Weights of a small GPT-style language model, trained from scratch on English Wikipedia.
Size: 15 layers, width 256, 4 heads of 64, MLP 1024 tanh GELU, vocabulary 4096, 14.1M parameters.
Training: a variant of Adam for these matrices, 284M tokens.
Each number is 500 + 40 x the weight over its row's rms, rounded and kept within 0 to 999. Layers, rows and columns count from 0. Numbers have three digits each. The size before them is the row's rms in percent of the matrix's.

# layer 3 attention key, 256x256, rms 0.0574, rows 214-255, columns 128-191
104:475512500487524517492497558508509477485578447526538531482537470494532481498457546457515541494530479477462470452527440521442531500458596542524475542496499517487541454467545507441490499530456485
093:509476512485524455491568514477509543537483490440529504442520490505473532463451517456494500519453435542608475521490526482483502484514465527495464475524467553487485458542449516453474483487422422
098:487503397514485488594514507470517460458429468503467496533492515540497519526506497472502484495511538449521495475494553494489502466507402498516525479469459506482508508586509486531495491474485517
099:463521479475481507474479498516539466437523487504517584441438408439494496516461503461464512482491538455485465467481484476520556500525415412500483489476506488483563488505569481516412442451496432
103:455511486465534516408502527532538503462452475500455487528547505479491540597492440415514508497460546504496525495522513475509503468504531493511546544533589549477546487566501498456498483466489464
094:515510550504474452572517514591519484466493570447567477554534524462526501426470461528551492537576412528508507544552544536448480447510454548489462558499530544505459473457510473474427499480507470
096:529519453504488518553479511568511512474495517424488458537449479415543514477458475540538425507530468584461459454538476533526466559511589579546479566516442494470538421538490440525482502515498509
099:505621529538520481470518514539478459488473474500512527499583538505500531550499467446500469457480527469498460491561590472384508516511345467476495579522501593521482507522502429459523555488481491
094:482508582544550511443512501521505523535457554502478522471520549455539503478440463442519552469489436553493449454548429542500515486506541502517547553510568531477567486536495464478513528511514493
097:469515547514497439437518490457496511491520509487501516520532479485541463467422520479502417539436470553451551497589484500495486514464573513501455512486489523467487508435538443466558442510528513
103:489516446525499475414486482487512482512516520556477497448514512537481476538474501458425539481499527470538478542513462471527432497502554395537404472517516503455480563503513490424554493520517517
101:495474496527514539507504508515513482544456482509513491505564459492510501471444464477532532474490480540438504505512519488407513530443501475494438524485522597476533444469534468467490508500502460
103:520453439490449533543545526473482485551481494527520494435496504548465483474509538517546533504523510505487504494465551516547486449500471446474504445477498474483488491486524535552466526515511558
104:526517495566503546466516518577508449507513454478526495415474514506504468539519554446499549491441562466475475510448508521442588505451468500601502439464473516505516525519558489429501510528533486
099:543431506537464484508482534480477489474473509448510503508538499555476472545498553534480464513509567489481458504495539479528409449493511461472466525481480438511477473458496516589484513516531508
093:495523455468551510526481486560548498490454530495496440566575532420520491476460509497497515477404451551419467521508532573491459555506531525448506503509510552510496542562539468501559539491545422
103:477520493504473504582521509466466440475446538495520483475483549520484518545539524521449477523480498482544535522480559509531435557574451502527521426459501455486488485511521442513575490549504513
104:508505498536519491466515503537552517532503476519572474529557552521483466507495438502500472487490471539431540538465518523455504539522487535484473516543527520532515519509554492474523473460520491
107:492506463534581524465501500516472495499527478531481510496517527539492459559476490506543533499457465505494491504509527516476534536512454502505478563458555564520486471480499468449558526548502473
102:508488479484573477495519487518530489511509537487503471528523517481473528539519487513546451455474496482457452463540563501464570588475433551510522533466498596464502428508525465440481484494510469
103:478460456505491530545471481481523472450517519518508515492506549499517550516522485538458475468471483466506497492527437499558461510476544456565585467497520480517491437522499471539487489499581518
102:424527507456471450467493493468506519482460482466421502529499543525464535530569452506443487542563530508501444561463518514515435464481478463492551480462527432486499513525520519464495506476480466
095:481458486500470481528530550447467480442549438508496477446503524513490519507508542538503528521589492473520547527541472454494495487512515498507512461446496417540517527491490522502470511510497542
096:542422466489435539515487506476543503528557529491555510513510494563519519508484487523526486517554543448519472490510431477499537477504579541461490564458448441491530541411483546548553512498457583
103:529523519512516515554489473492493526486491505471489513478504508484536505499519514561504525544516490445511497489529589489452537479499379553516526493465496485520488454508483513491469443498492494
091:512489499527560498480487456507455505566533446491537443497503538473559484488495467458523509513480449544427523506553456516449570496434503559529514475484520546493558515494464451461502486519485500
096:474464516490521540471451510460448591499529538539572505531466495594523459491473501545530516474484499500546542512509473546475490429486472537446539496485494536493508474507495482539491505502518538
093:562456484520568448579516529456459465488452532460442517480592554476505499451495512547491522485488475557499458486503555477502460527490471547496492472431462561530465477510517520524572488464548494
098:565458506471488478467490464494468449433520544502499599498527487562455469512479463509551500472499501461510470499498566499458498546560402438484483499504491513538466496483472498562517508434523508
106:522507475475562455510525480510552516509480513483487485588522506516470480517442494456490541519476512503442496492532543549435536515498443536521490561494498598514513453494521464476513539566484501
105:479429496462510525386525462446520525522603543469477503468439462527479480465443492500467500523524471483459525499510423511547557485448610482522476504475481532510541525439505493456541508480557476
097:475509522511495528465523534487476505459439548503484521511468448453418539471502536539497480459506504453571459476465560529506495516499485519541523492427515467567445506519500490503494528509475501
097:535504472506585510514526437598505506551555474449517453578541513535551478543492467539486545486467550470487487433457443516484518501546496502493499504406496501538535514510546512510576508456524530
096:477511476503512550468520475476509497485549516499491523486508488500443512544494440520492473566489492538527512479512380506545560453462585493449503498422517516467544503419477492479514504544538419
101:460476488510522468509496530571503507524518541495508479533493491545488518520510528484441541530465530395549425473451363473573501496469687479515560520519461476489540504440438513523522530502484528
098:459545552515529487504509529557569490492392507494487516521468511486514511482447490467523511464441528456531509474551489490425500515544488412500480554569528593469510494424497443472528509483476501
100:472445473509485494516486483521458491413439509522518545476443515509549523494527564556490501535552498463503519500493545456506479497492380494513465524432514481494455475582528494552424454517460529
095:479560454503476514471558503478526472535475490513468485443477516583489470518465543545522510544516513472476530563452479522587515575439578466495467559518490488463514484448544526517518576490524511
089:468527476474481464517508500516492475530403503503443438513547578459539489489540437456488492428516459551486485516495528573521520579524541464465495465570520533468502567462489514531529440577548474
106:509461494503472543500443513533516515476529477547491471490501421482501536492519505421555519487566536521464461523530385467547539470473666493464484480501526460510476478452496472493448519485484518
094:509522481487539519510495466586568491447493503495596474607504489505491469483506458540502410520521498518440435526469515572540460524558504548479482505512543488503533539554497493507490464477460468
102:544414471457477484555475531475481486535476447487504456467504500471436484494535488472525472534547561470501505472497456506563530463527555464553527466526485488532483535464467482533538524487487510